{"activation": "relu", "positions": "learned", "attn_scale": 0.0884, "parallel_block": false, "init_std_down": 0.00279, "lr_head": 0.0144, "warmup_steps": 200, "decay_shape": "linear", "steps": 3154}
Each number is 128 + 24 x the weight over its row's rms, rounded and kept within 0 to 255. Layers, rows and columns count from 0. Numbers have three digits each. The size before them is the row's rms in percent of the matrix's.

# layer 19 MLP down (transposed), 1024x256, rms 0.0425, rows 739-766, columns 0-255
092:128114139134118130150118107159170149109110114127098099122106180130142115127150122097147160154185079132149145137119129125146112122160166077135131086156124112125139123077111117102089101156142169131138151154129088160122121110095167108149104116111128143117168135163149132117143117120143114134132134132109140151105107149125129133138098113128078108094183112159109126177113138111130110114083110109122120133131071122115152126163134125122116111122131099100154124113138104098133110128133131128155052156143146092060124074132115133145104121151162107180169092142084156104122107129113090129183111135132148152136181151104128143123105149111127161108165122141098130112140126113144158154117095166105155124110110089114093168133124163167149133122120150139136084149146123098153122158128150
115:112094150111120113141109116116200123117143103129145152174116121134122143081120092108134125125138136108142128125151125136170143092166089140147123160094118129115159171124089143116144152100113137112116104139123131130118109118131116131160136139108174148058141089105128129136092090136092120162168125142068144068154146150108084127149138159141120113113157132117151113091120163165136131086153110168128160128125121131140102136163097110086101124118147111111098116078125094124125121156142117132186132148109103106171079126115118154124179102137140126117131197140134121103128098104124146109150099151089156114116102113137148125142145138172141142140121136117105125112116121166095136125135130147132114126094153084173146136120085111145110115097118134159131157112177078150137172123142144
114:100107135154129114103113112195167136147158152135135129093145136117124099116108121130120120125079122127157098132143140094087097146175128144109067151153138147127149147173091109173125131145146107135130110166099128114099114094125113100173143111110137147140099116108150111111099106122135106142139152084090148157111123129105115158137122110127102127113086113109086117155115127098111150117126141131147163142104113148141166109161156178121108092126180140155152109146121126174133135090139118094146151133118146148131122132107116099142150151150148146135122102071115114138160200101148173119113090100144138140161085119115093161158154104099101130142080097118127120123104099149130162137154155142142099102120161169130152158103137135125168159103113120087117119136106155115162151171106115
085:149119171132139125127130128133147134142099139117168110129186172122119105156138153135082112142136086172129097171121092151145090119163141131137140123130149152127108135147143085090109143131097158172135133112116133137145140137172119125120131115112119152115136140130146096114140152113115136146167124133139076156162143102108101165117134164069134085122135088097125118130117090111120134147123082153101107172134095138155133122147134164161080174063133110108181107136106192139143095121128147140114123113126113114157102109145112146104118142164170152133109130090144109143129138143137149096142113168162124121095113172141154133116186098122144170136171122104124107111084158151098122089147131110115102101122114150137159122121139120168103145132134173121147156100087131154103140122107120
107:170106114187145153148129123105158118123135140134095077147138141155118105148143090141146126142113125097123156122077125129126133127114155142065083146119137108101136142108163090112154112158160114153114107145155183134167128140070144146130138117116142129154129136120146064136110125116138123153131168115116134110058096148141129128144143138120104105144111154108108181110098129150087165114121110158105084137137112172103196101149169116153118081153118090133128148171137097143132097160086134141138130149131138137129096140089109123105101117156126154135111139131103133127135126112139108114118133109158140150140133119125124093115156125063128078127094132132143161098122161116142146123164126129144093128123159161119118165128148167089116132157132150103076167127110136119120128160165142
101:135179133183125089155154135138124096109105110110125142153083145126159148135126141134098093126165103102178125157107109165119118114143141139127150177134105164158117122105100106150124089143098145136104139135145145175118138167105111116096132131126138151125129101078122143095089111136121168130134096130161137143109107072119159117178139077123108092136099096127064171156128154146124124178130132142151097142111131122143124105123108147137144096124099138164127143091133131139118125106112137134087118135151115157165145189142167124152126118134150108116134099105130122204111128119128114115112115132137113152098092127093143142148138108118127108150181120140144174103115120157125150154168138153113143185110143100118163126104122120143151173113171145145120081114123118087098152139131123
113:111135167156143137118138134140120159120099082135125127086154169151098118167147109129147117165139108134144138098126116091111139137130146134131140146169157127151126115127078110126094136118081126149149118140168178118158113105154143091107116107099132131101096121119137166170126139118143169107148119174111143139130093145138093076126161106114140119125112114120155089089086087162109108131123130157074108125145108135143137135153077112161107106119117120100158137152144131099172095112100174117112139129105160132138125106145166089139097106129144137162148183155159054148104125119121099128123122159107151151110124132096113154158143136122101149178109116166134118186132100114128117100085147110106117121104166162087137110128146101167139143131168122122143145098108106142144107126101152
092:092119077116141153114159133116106114158133171081114161128137127101157118127099122138133123111123118143124134115133142140108144142129134123145080116173082139089117128096105125159145116089108131143117107095138176117134158159140116153110174146122141091136126151119165130130161129129112160128142101176111099132117121099123108142151135138109135138130163110085119143199111147132133066135134118087168117142101163115108138116123134143108100132100133139165124179106089161117160127122124147114149104155134098103097064090119108134112168124138123120170155140136130160164131135089127115138094110137135128122126130133146129154108148140167118119167106135129143090103081128131122225151173123050157129124090090121108100138100151143160135116136113130155162151126136129151155148127120129
107:110147108150097089086123110151157134133054139117150115139153114086119091117110135131198178165111112135140121103108101102126126115112123142135123100122124150151135131185144098167133168120115141123125125131109127092144114111103135160122129149120144126100140147052144115136118108118131110145111084092148129157101093156112142138138157145139129181145123091124131122108133101137116161111131133113124124124160080083144125137148127140184104072156151126122169129102126108133110127142119139144106131088107097144133139118093113118140120114103169141132162114106153125093135168131116125145180098108153141135160111132088145157138152113145122128148134116154122123116101096124107121178104121112134153112200160132161131131127108100106091126157127146139120082132156104142135058100151070
098:109144130114114120148095105105149086107165169103092128158134156130146117107125139099142122120153108154120128151133117152134153161130108156130092075173150113108127114133142109134115102115152093146129144135134115172164112142074078087140145089145126123121136097123102135151109149099103169092130151150117113140149091143144098169140110166135141103137176081122186129079179081143121086120087132100111155127133116085116128149158171115150147139112065117112141127116096139168117134149108124127104115113157123126123129132118151125154136115120115146113107165154112183145139138128175114131143091096132118119101127141118132120099108135137054116116120153121103139088129113126146178143148132068178119145109126103155134147105152163159142126114152143182111111128129130124135132103106148
087:153104086112139087144142121166097096115137157117173118112138134122125130112113105142149138125090112152123137115129092099144139118123116131100092161149103110162127136112120106122137146055097124063076133141168151123151113136111102131114129135134145116183076087131082149146134148139115145131103092145140127157110104146126108120131114138142127106137066113123119105123179134177156135139108140182142137102138138147116136124114133134105163122199121120184145155107129130081132162119138141138146149114147128147139116099128151126108137132101155102134114173139153092093118081202140142103106111088110134123110137131118072129123131142127124109126113090114122197096109115133152133152135171109148137129087146146122119146106083129142126122095160119140148128158135163171125132173128124
123:108114137132180115142107117112138097114102133142102096129130115122129117112153136104138125177066171139118119120126102116112128148136120093155093142135113063146145179142145146119129113136118144113108104112111093099121154130093125140129113141126124118135094143135091166140152086130125125129091140140126140115141150086097112125111107150127105138143116054139109140156142135148110126123115117130154168103106115142110083145140098145186116160131145106140092081084153148130085167149076174128100108131116124114159075097119165116130130184105111144127104137125151114166112192103132112089134121143106130107123080136141118133101107118111174109150107141145138156145161163148097160130158144138113135136122138161143150156147100131072158112126130102137133127160158157122087109152098182
107:137133134159141107171077128151211141144128080117124114166165104182141143126114072136107126114131133124154123100138168142156121140116095124124103110109100162142151128125138108090138150145090167148125103126113140144125102102142170123190161094137130102132149132170133118150121176091111151165116148111137097104145149177167166119097116115140097121159086097136130143115083168165111120137132131152104144100121109131167127110112118100127135152139129150139139123106145126148102091096093103188102104125147133089109163101140144076129148114115127131135121120141144118117125126085158113132129143109101109063096119121083116114120137102114112118133120127107096156094104138123111120136127116132125127113134094113153133118132083115127131139145106134175094155086125145174107126141163173
086:131112113134118129140127122133114104134148159134110138117098141169147102132062082134125124067094137162143169140084141142102147129121099137103129127109145133133083117093159116129139149143149118159127098183148089103152125132114105133107105184095141141123129152187134132151106151115125122117138130133141115140124114148110128143087137120102136110141159091105129137152133120110169090117123110132116132147146127137143121146120140171108172104140128171129121114105149100163114108129121096135160129135146135124177174142101139171122117117126145118123117106141118108139080095055099123130113163114126123134119134105095130209158120111145120146123127146151187131125099119118101122124120090184171142097145134162145114176136112130137102192162131144139111166113151131187127123150092071
109:109105153144123136113127122162115090129105148151141131108119129161128127131151132126119095107107137116139148083138109053119088116144113152131148131111101134145142117170106147157125080146090106196105145165114117142150125134159105108150101082145130129120119160074077112142130106121132094152111101144082112154133159156118120088136140170103159142148096124128092073127124158183116137107107101154118100126135122124184139117141119138122108126115120146133126141182119143098096078107131126167148122137124157114143147074090161096107124107156123152111145138150144132103127171159123180145106157119131183134095105111125099135106148115135112168120112157138193098144151145131138124167122099145147151155142167087104130152169135111127122167122142131130141115119114105155156135129104115
110:112145156115111116075141135128180132098166139146093081055124118105113132146142090147104114163118164119078136115130129113154120124156159129180139129119081120129100080132126100113093134121123101160153128142126150140206173096141137145098125118114119115160131143110128176130093171129139160111117151102146125081077150156166177085149147105136140113125177099117131127129128118099110138130146134178140141125139149117137113125148083110125093159149110135135100171131160155067174107137144189140129171146118087083144158133126120159121155150140109105104079145115132148127139190107134118134152100105129147101144120127110126108162126139118132154139108091129142111102115129113102145134133139147137110143148092142119116143115146119119152137113153133114122153136124125094111133125118116
100:133123101166132124116122140086165127142167133140131114097104164104116133129074141148092146150166118123121127087117121134146149114053109124098137119111176129179125145156109118133156144131102132115106132123134117124133100058101114104122107137143151148120143148129100086127179150104097145097114148104129175104100107108109169160135096148150141134137129166105127116128178134146159122155129176152132163126098138115132109162138161104162134081117158105150123135111141191164132155130113174118107128118117111129094184142131101115177125117143125107125143113073103142112145098121095161091123097106146150129141107119132165106139084101143161137106162163128080143145135132120130109135120103134135129103131146117155113131111147121104142046169131112128144109141131157138153107122099139
115:130147157159136144090137128129098152138143118108128122136143108100103152149094134101110132153142149136097134138106134147124150136136147136123135121120119166146129106186112113112134085108113134126145118172133130114099102146183108115160142138138094140109130131154166143063117113150105076093154147123135163109156148155103108144137092121142094128157095130142140142132091067121083150151090158133161134133107110105127118112109143118068111120115171098113111154148113158101136139141116091138096139121167157144157125162109116097113138152133123133112096122133066184080133063131135104142122152157112117141146156153121140091137132116144159106086118098132155133147126117128105162147130170117119137102156160083133116099147109184126102077120119113131157124082147109148134168173146092
094:157155133117126133141116166134135108107147126147105127100083141100134093146113141115143119118099137138127120121100106081101158156123105084120167118099101128135091112099135110131133156068094075115174126125137145168170134168094096157094090151137114134133043110077146116162205128103155124133152122161081119111158123142139113140129139156153163156113134139126122130132129093127126124157120161139149144151136155161116106145134126134136146142086089126146141103117162177130139160135130130118160107138125163095149135138169166095103139125116143124088104088154137120130138132131137138120062138110099104150124141102089099114104124136127159156087132153117070136143144128142163113161093151085144153120096135107177121126146124145138154117110138149139143108110143100122109151109148132
095:125104115111125101154175122094105132098148153123151101090115094110127111153145095150094122085158176152155155093113118088111103160139143080113119100147132147146130117153107130099089132132126101124088170134110129121108141165074134119138177099076136101109148145093140167146154122134133158089131121091142130158113135113122112123153120151095112083163157130095113139164122098127119147139145117177130145117131159098115192118126116121153123138116104122153132162077145117131116147118169108108157144119111184119149107088150140160151119143137116095107138146131150138129143132101102138138153138154133122158150109155119156121161121106138157124115145100100093133160114121137054103137162123112121151137138075144148131136070146105174115116142126103113122096140157087126146108090148156
092:122130124103130141157154099118133142145104176078105129104153111099175132110133117114110094111154085132108164101085139136136145137133093170081111063168118109146137071113092149129142149127158132139115086154115136151105064120117116151088141119142142161167119154170121129118106091119119149138070112146135144111130096110164158151087127083119201160103088139153104127133134103112107154125121126113114134142159138132118141125115143126142153146160149123128134101135083115147139111147133104129115141180124123113146133125134105107104144162134151122135099122123117116147125154155129089122114099121109135142117137085146101117135136145138114150125157101121089144194180136187142134127099102106129096155113097132111112145085166119079122139136136160118145136063133117130128149148117132
098:145133160111138087091157179101108167166149108112201139118097136131072115104075160092157120164139093150111144112105106134123124127142104120120129139093139154097141151187133120153104085135105107129144153103114151149091124139175128107136098155131126105169124107120142126095124154105185120092140129132146133168164109129140115162150131154140137115136132119113161158097124132144140146147106131118103100103110115134131126129095123105134139147142145133130136090157105141112086165090134151139121126140119161158178126105099130153103149156142104133129149141119132103107148112102099165169142154168137172101130141142138130125128156104111123127088087162161122082120090127100163150148134108134082134134118152182146118083134145124120138129116154091093092174122122129080125118107092112
119:157134118076126150128128105140134175115097128102143103079144121121105129097128098126136125052104130145158104141114145133174145146087121120098126138107135136124160171143117149118124097120134104212132128110150139123181128101129095129114136154099088129121110110073111136118146061092169139124136141120080116113141124106143122121126085130063164145122099125196143141132147109152119080134124158121114109170148156118100101135127158103123180132129166096139145108127076158084121161173149107115150097125137164112105144149121148138124119134144134090093143137107097111107099159118118128112108181163094113139127149096134122140155121125148107137124137144117119139127117098128146133126122108130101126096133151171118176192115113121126117143113127108121120141132117140147114131164132156
104:141182141083159159103099077104135147127168138089122114172138132193148128105150103100124127151166133119132121156154107135123137139116144121133122147140136097123159084132127097102091097168113122108093114128136137114170136156157095168129109131145126144133113130151174152108142120134157159103126130144090141155104134163121120144097079105134120172127101167078104184139106167106152113110137123141125069167138149093121085135105141095128161079123142111146146137144138130147147141108111145139153091136129136134127114139153126163130129135151116108174163070159146161127082150167180096120117143157128105121126111122150131110145117122117160151113155158147082129115144119138106148129145138122170112115072108095137131125135135099144129128126097131116095125083135138160084145124160110
099:152133133119105117128138133147122122150107122170135130149176112106162143143126139114149146191109168136129120122111143098100146152128131128120122130136091112195185110115176103188156132109166093080101153102101147198145102148120101142092140136153109162141093101103087124128121139100136113164112116115098099135129140161129137153147131121133122092143096159145136133064107118145133109145175106164139107122106183098144139125184080130086111124155115136144132160110118132130121123115187138110148094109159153099141137123136175179108150116121121198131118142130148111095128133117119094112109106140140135109148125115119096165167095122127173164109124131091119110126148105155125154117148151114144144125147129135129166145123138098146110126103110137133100118095160146112122105120128105
117:155171122091140112144113080123157141127129138099129142144149146157120151124108161150134161114122145142124109127182121108100164111100100131168130153122150146143175146103166121103111168175120163133146107156118093092107133127148120121137120175113109115177158117143172125126133191106129087121079075132134151136135141117091142147138119120125140138152084145131141152113130130095139135091135117151133138108142136114125139136093109136132171090164205131142156100124092138170094124106094135105176123140124176140078154141144110111106164145124098119122154099123093078128148123133111101143149120101134106093137089142053132097098108135121135124141166112136125180127070150114134123109169147138173106102125126111125132139104119117129134119114138121106128113124115098095106125103109110
117:099144133141142148142149135136132174082126117157107128096080111153093119142121109090120113108165157085132141135084146137119148102104116135103122177139154124160089152120135150136129101100118137148153138128107114134137124112097183096137137113102106122118114169094133163202119111140123151129148126181146172132121133107111104134151132149154127146136115091110135117130158106116124128127150109127149104159125140107135106103087129127098147132128144129158152118136093094129149079115115103165128098138162164116120112120107131154124156133103143112114106156159123119164099109144115143104138123149124108114082088096165068112108123152160221132103116135103111157149133137108115118132125136130139119137174125162164113172147114126103109142194126137153191119131152184113117134094160141
085:157111156144136112104135111168126130149145149096137098148116140061138143170133128146135100093119143072083146123112109145135138142096072121113133129122115139108133138095128119121132096154171137152166073166128070147108124112120132136105139109142106117122137095148169137141168113131138120157125107157161175157165129175139161109120125125106135150121103124131141151128145153138120173143106108126131127112182121145147140143135117138150139103161117089104114111143193073113146109112109093100144142128139128135115144178098086154119109113155206129133094095154109158117134138114135101164089118147147117114086155137159137095102117121123103123076121129122191157156133102117093115126120118100103102150133108099116097156140163133129110158152169131098117128144108103120140165130133114
# layer 19 MLP up, 1024x256, rms 0.0823, rows 740-766, columns 0-255
108:097133167121157112131165127110124163133108138108106160111132114134125147119101084121126136182141126181176144148137110134126170151121081148124073157129160165087105126115111151114123145086109149177182127126117128140120128148120129129157107124115171113189114144128094097138156152162132093124188128101168152087141124130124137189151142157125156109119136138121121095139153106080107133150135117108103128122129138151122163109148165130105141103109088141141110098113172111157158138147119121149117113132137099158106123099177139092073145124127149078123135138134085147117140118121105125113144110131137089104130147073150123100113133157143127136108127112178113144128129121095100147122103118098125117101104136060164142144108124152152122096137140176119098128138113127160146166130124161
113:104123142131114142094106133122153123087137096142151172109081093148135140102117140138119148094075083159143110100172149158201146095190124150145099136115153131158146129142137124163121094109153139104119148140104157114107098120149091131132143141115137157133101143135143172137104087156099138090152132102136115139133135151138140117108117094154144120141133117156105134111142094099131107160150128103071150141082104166120123124123146122107105120132118149153125131109121174068107107156144150171159150110143123143161116175079146151108115135130128108099132100118089131145100136157118120127133131111181132126124098175157120110116093118146141134172092102136130129147153142120148136129083101127133147088113143107108150151128137152079132090170105163116177137124111107096165139161147096
100:116087113067168092130123141185151126125166121133141105142165164101114129126122110121140125080120118096130098126120127106150142132111113111161110136159159118096100194119140127138125132143125142123124135115127162111120123146096116119139121162129141109155130109129149094168151110123150164145116113106140138123149151189132098129104116087170098123099129109142131100090081150158150125142129069110136121142129168120139096078141102097150138089119151139135113122171133127127154126088123113095083130126132147140115104132096136166148094136069121118145118146113114128106097106152102105126115152123097169107126105084161143109156136131125134157147094141129160144094155154134122140107121119114128172099145140096094135177163124177115160160206108150141121119121116143148142175139094167
103:157167175119119169167128123136170148078144140137160126134134134113113118147131132115129085169094131144150088110125146127122117107123101161209118115157153123160119125096115125082113125121109106130098184088105131169125136123145138095106101136118112123116104153154147134158132136154126134165107139092113127153126118110129130113146147091147108116135169134159148120221153140143118120090154112138115116144094124091114124114161125108114113154134140114151108094134131114113149132108141130137133108122092126133095143126139110089123085117096162087120118093157147119109104116178109115169122111056144134100146097138083144066109098127148106169135143134154124145124123114131158057092160134151137125144102152146135166060146138141136136115141103157132116111130139139129142122133125131
104:106074127111126126122124131121088120124099105130116098118118139191139125123113117111113131133167106123146155153129084099119112154122109147166124167122120196138124129117146098159128109131131111109141132128115123149120105113164125089123141157178170134111089114109112100115114129107133116111100140131137126128133051135124118135151133163114128106109074166118087142118140100114112107140093121145083154128110082123124142130087120133115138189136120121113145135153120129124139105174145129090171158132126146115152156173123186129115114119146123138139168104156116152102145146149150146168129122130149135177108145135134128141143127115104118104132152189054103075136136162105149154129129064139161109139122098195141113102132143158143160127172146075105122116117165125105127146114114130
115:107131115110156113102127109147145023154120145148131129120049119101113141125111148092115100135158121152152142128103126167137133087147129109120127113106153069142108098155121087162117130128130122108152108148127105166142154155148136147138163107116121135106141118128118145108104125174152136176202152139104162100099142106125183126148111135116134107137136138083151114124127134123144099140125161146143163108126114101150120157182111101086165132138155121136130140102170156130105116107139123102199122116108143119140136106122147151141111106106110095144123145129191122104131123128139129116085174145111112147109137087114153102103068121122142126119116090120120133141117124139126155129174143119112128116142093131130176135133166103132098160155125135137129126164131108153104113100177154
096:162140126150117120144153107114100148118150151115124131095126134167149149127108146105138138150130154125143131132113141106096148122129141134170118120144100139083128134112099100126114108140136166125086117113115111143134112089119159103128138149143143165164095120148129124095169121152134111154149136130147158163105131110186121120166110105130120082115131115091130130150133115203104159136157117145134116072115072101104121085144127177155157085076123142108124090165119163151082158142134113125126131115116119119138105115131198122121126145125111150175174096165107103127150153128147132144156090135147155155116080102139127119144170130079083155129150111143125121147098137138126100133112113132090142148190061140105149140097138115128151145134133110166094148129182120130101123155127146
111:172066115150150102083123140078158106160139150156107119124129106054065118135108112130146128158142163120130129157101127134144128140110098092144107106131094123160127124122123131134119146118122139111102133128121133158160098150100166116115154142152143138105075139134062135100109137182161172132129120136119116106133179125118097113136114189126099140164147074120132128114115127143078160096167136145090156114153113110113120138118101105132141105124081196127131094137110126150148134106161178192119140127127113138095136114073141129119134128134111136135096121137128137159129135152138115119144132119098195123153132110094122142139108127139109124130112114120083146143101157156104127129085153138149121155147122156137107115124121129117139169148136120114139125161195130108135126117097116
097:125107104124119121104119153117154134098140102144130084129133124127106183159110139144153134143099199098116130079105144107154123107144158127113139155125138130113196117127144166088141159110171185088143132133156119144139133103130137139151124163121134130128123148123109141150119117135104142115192115118108130107120092097112176094126118118117130126170148149128132117133066163137185154154188122135144100131105149111144115139102174119129125119137150142128113123121114114112111099081140130169094140161103115124126105100177167125115150100135137098087122141134163074114118119185117099126123139150160133158155119114153100144125118118104124144137196137150143110121125117135139127119136142119128122147189110125128185115126076137107162136173114122143111145080135130109165146156095108
083:116153145108123117147129150154161099128140128117091146130185171106152136111142125093131049139137154138106112104120101098104095080137157088116139131130159147111133123143056131123120190168125103114139160106143156139136160152165133152091154085124141103099132145137136107144166145096123148103132168130133150158144143148113128144164127131128121157112141146124105127145167088115157137099067110138088157080111144135126122122117131127152107150080122101071121145139124135152128098148139157124119138104146122136107119129116104130165128112112126128090123139117135145153123115148088094078102096130106161122084125123141162078129146109140124151135111142111142052089070115119113115139148132136106103130130132122132125126153157144109150135157103147121166150056097138112125111113138140
110:147171148137139080130154090103106138154145197138147129123156163154155148112132144144090115161154126127146107160094121146142102146109110134136104100105125168120150137181103144121145153133119142113137108095111132115129118164107131114129147146186145118184100089190120093125117111143131099142104102091108126100127138104142184105130143132082175122151112097144124148137138140147156183106105136110137147150132141099163138138189145122137168117116125135168112088116141109080121128151148127134138138140119097143138144125141102110100136096124098142094142107144113131121139135120124110067114099147139136086107149117147151164161094096112145142209140116123106154140134128108104078142123163087126139138124160174121123108108115098142115108139134152082114140121128109112107107113124083
105:143147084160093130097165107152075152082107133134143165098080140129143134118118160166126154102103173110127125101119121084162091094111137173119153143134127118118126113123140121176113130089181111104160134109170106148120133101133153125106136107111126135123152138113140119214119109133166123110116145120122144162117135073152106135121142155116117133052115139112135130142121149107140126157114120131156136094116117105079115108144108134156099083097142130153144128157151098097116117067148152099195155138067131110127122114158113116154078127126125136143102151144136114158141147094099110148143108157151102169154119139115138135159145101121173119122138138123146123152126104111117161148091134089112111134126150123136135138131129095132117114134123154087129101118150100123118136148112071
088:135146111117082112105179157100105164137092101104105113110167096175090153152159115105143123129115146122151113122142102184128161115097149099129138117123107127166116134146152120098100139141132097135133133098150110181121136136136141105150162116146153111158111121106122090084167111132128157095170133111112203162149130159118135160140134133089128122125118132135110088118125108127147127116140115139120114109124151099141134114168164131152147101105117116148113108113128183153111153144115088127180104103128117125120141130136118089107105063119103110101167128150142154163144160138118129123126080169153135115119131142121146084135140136097133125138145189140121172172147168126117184149141110141112148133141126150160162152135108099159151063119108097088133151097144139118119130120087128
106:096131114142148121197109135141128094183146089098119154121158120154084150128093166149123103126095148128125148155117167100141112103114106113110119140146139162165101117094113116111129111143153197064168155101118117130097094127167131150141122091123118105125126107141140126095140116130155153109151127144150141109141103157088184101126106142121133152103122156109162088115158146133099129088130131142140147144128168125115124129189139122112140113105135121163129127129156136103160115108142180115108111065131128148144112128123114093111133104149081164147121147122149125105103153107105108150125119152118108126098144143097134118129106176123135082158124148123137144128139189129153109115152184079111129119140099145135106127090112129126117102101121156123117129147135112133114109111046101
098:107104095154106123101098117091147120124171108104139113084150112119122100136155150143106132111129122118087130117139120085117119102132106121128125150136140134142117104151164160132109156112117166178119173077165108154136133147112159126124129141111109125143114133142062133150153126101121153137144153142108119102117138083126106120121161156125130124129138157084117098137112174116099118118137115122153091141144166145169135124136098124134128130160132120133070121141128148154100096137107121155151165155168160100058144101125104072116119117159134114141106142160114155124148144163159155144106161084122083111106115082070144101153144141150121145119162116115119164109089132105148129058108106136151149129161159131097158107156120130114168109125135140095123127137155154107074124138165173
096:148131135143133126157150118166131085128120149115111150078140105129120140100147123123152088101132132205117098187082133131143115117186129119161144112192132133125125126129135137143143137151109111147116115096133102116100111166144104157159125165070140164126131090110165158148145140119161117140135139163131129118117139125149147124111147158132117125122138122154092118131155084135128122102109100083156114074173098126101134094118107124128097168145119137109148129134165134134093137108107120105108131140111113127139090126107141162059083140081078089099136146156169148166105139132155104153169129126138126130086168108123086143085101170111104125107126090120115148118151144115114133101142140169108140152127120166114132125174155156118104140093151124115140114113138130127091158139129165
105:124138096142105168120150099140120135140131115140098138109180116108152140131139137146116172108136149156099195143121117110123133098115136125130141110122149142124106183145105102112097120123098125167132145136127110118137136145123161105118116119150140136142121157108103112143105151145176094135142123067152146125130129112105123130111110093132137151161102120102133142164100118080111116120117155146120116143158147117114125152103121100108124138103118097153124179084127091111122148148116122124144185129133149104126138121135152078121103132130143128130140123160140107096181109090119143071193085093151138137117155098134134120169132126126134116172176155113154098153123063171166096103173151133117133164153181142179112098111128132162152106149103111120071076126139119119130134095101099
097:074082119124127151130115144139144178093115133137117113168124127142127174098134147125135140139136121125045116136150138134128129117136067178115143143130155099106146131129123161138145157140143143125105130107128159116128126086173146135145109138120154097117166110144141096134091110149070102154083115069105141171108094156155090119157119114107131119148148115104134112136111115176111141132124132095112117122134127097153136130113133133129128126135165144121108144150117117157164126116128132115134133103152088142108102123124111141145093041144095143156124113146142179102168137131095110089153083151134136121135098147177125130116118128113138153115153065087145113120086156092115107132128139141086138192164112108140102118128115118146094111125110133160104118118162129151114106161108169
099:095116142116115178108150134131129093060134123121136112156110126097062137116126114112132138161108106113168097165107079086119113133153087128138139131098136119139143111166167115117149159141117101159089162059148096131146140084121143138119135123135137121087152106139122126126153114109142142162156134128119134114098139154125105137109133131116147110127135129070153059133108143129141121139125141107108114098077130186162127117117150132133176129161101117097156131136113125135107134169089091085109117115123167125128114161123127107113073147125122119132109116122124112119107129112160131105120141157125121139118141102118098160170111115092121103136112163152135140101155113114137103128062122146137145156101150137137125083128134134159147136156122199162105110091191106108131096164138144
094:088122107116105108145123160099165133104164148158121122116126110110137161106102119155139095109129132064137143135136151130156115108124140117113089141126144096135126149118129114148151165119128107127153104120155145153132107131109111179142133149154141163140103073124121140162118139116187122157132172147127154134174201133154096121109120132134142123105134120111130111121128113161155138107089114111119186137081108146158098098109129120142134094114102136131110166090155138115105118149064103104146105124109134169077132110111206175127141082152122138115100136134144110113161115158142191083095103146130137133142128129138167156126173147119120100144130165165112171123111132108116145110115114088136152099147080162102108143117109139100158094116107127120157129146139115145137133137148109
101:121127172092153087119137147116121115121109122171155108096154110105137131122130108120086126091077140124102109128129133177144129168125097137103145083152083135141048154116133116131128141134114125098121113114154087168142186122145128169128117138158186124065120092127142138116136141126146084123162117143092139127111128103119165099097144197103131121142135122147146118206111121124133103152125133162102181125135151153078125136135124157139155156158127096121176134116131125139126149113152150127145108145106125088128153124110121124143111141132095122124108125129122158138150126144108117142111157118134122107168137161122120127127116146145187178103128097137083144146147118147154134091136137125139104141123125150114142093134080148136108143145172095117141097103111151089174113161156141
109:086147104150121117109121154114129140092089156143107113121145129140140101128104124117172126148128101141179147122119109122113125089119097124167084149162102086135142138107108146145111104122131115105130103097088137122104159135127135131109169133158172118175119178104120162120107160090132138131066132112175108134081147108110072105107131093154142120112109104096133129102133111112129144138148118127121140118082123123157140103153137142129093144146136085148127108069119101127150144131111152134105160130126129109110134194108144143159133133133115117181117117159122143132121108144129134152119152110152143174159110094131144127124152193069109119147110131128117140125155117113161099109122123182137134142158144090117137145211196130143121149106082119111123149122104125103114148132159159
095:100113114171114124136127161134107055112119124132120113145105105140132142128145135132084105065097114111148116110145154136117117086113155154112122159143101117119069147117111098092156140151156113103113137134147129139130116123121110190121139108133127156099070138127139132125186148088129149159123133125155117097125167128154158113091132105138167142153146139074139167115133139153198148116138110133111170118123128083106157123161119131117124166151148154172086115125149135105134141158127125096104126139119118120112162116127132111100130133159110170118118174118101121106142115121168102094154119139152153151113134184141140133110155149095180144163132134099127126135073123130112140167133156134118117141120101106091150076145106116113130134130142119130131150146119119149200175079136111
100:148153105094153169105144108085074130150157104113118138131100157157130158160133136125145136095152093117157119154089127153112085090131122132108117148146131138117101130102113125121121181134116186144121151117139139135097119115134111115135133112122129124146109100142142094111138100161142165107127124138131143168095127104149130099051161108099137094135145154137146086135119118115174170108083112141172140097088168123107106141134137122162120115145147135127134111141102122132148132161144153142094124135100103134143148102128129155137115135164179117161117139128112107144086130145111140147130103095054117142139105175157152190127113116134178169146114135151165153135126140152130086140146164090134124137130110128184097098162134149098122170116109106161155109172136128118145107173123133
110:089119110124122115155115125167144097146131178108123109153129134136075173089127128122131128116096134138148138104096143135114125193107151127130118113109120143136096084124151136166126125122130124138111128142140148125159146167148130098129129125118116118119109113099149133112142099110093138099156100127174115126168141118123171132129130126152114106114125116108145125143104137119175169207155162140123157075088125141111129141126082166106132114151124110162099112107129175079143143102102133102091111119128136131149116114161139086111118151135124172137129106172098139175098082141105126150138079088123098129171144106127127135133098158121127134130157184125101122121101148130115121160111131133174128114111171166097116132180160098166094141143067134147170128130115177106137112112126153
109:135065127169138115122098148140110123138107113141187132143147166096130089115155115095140090127090122131183180131176106109148078171133133150137138106141147121133088126125157138132071154138120131110129139143145148141122114165157124126155111130103137155117110118157140085136171145116116122145151115113099137122127127112113086136144122130124099102129161111182091137110129078133114118129093126114113114065127157173148128130180119120141130112165118138124164135106126127119159121117110116118150130073122148144116159105109130156132122117136111151143140165122114134067153109078129152109153119142135098200158173151097153100115144136106094104154118105050142127109106123180130155110099144118139119124132096151138104134095133132119081161153114097140123138145117108121140099128133140
097:125123120086117187121152139154126126135078134137088129132158084139094139102148135110142101154132121111159141167105119162122135149115132088103116116108118138141097147144139119106138106111135112084150124111119143161129145132127126149123143112087226147133097151154133106132160126103139117125138090096131114140099109151096117149099120128144154125071128146073121107132122116142101126169185109119158117148123120100073079116113209131142135186101166121144112144158142093109103156142174113110116124121131152165103121133118174131148119136105140131144103139119156154155153149113149151139122108136131121148127121085127145150105124144129100118153155144097122113136079152124127116122157139140069128112144136134153150140196087100121128164136089124125153148114135133112152088164107142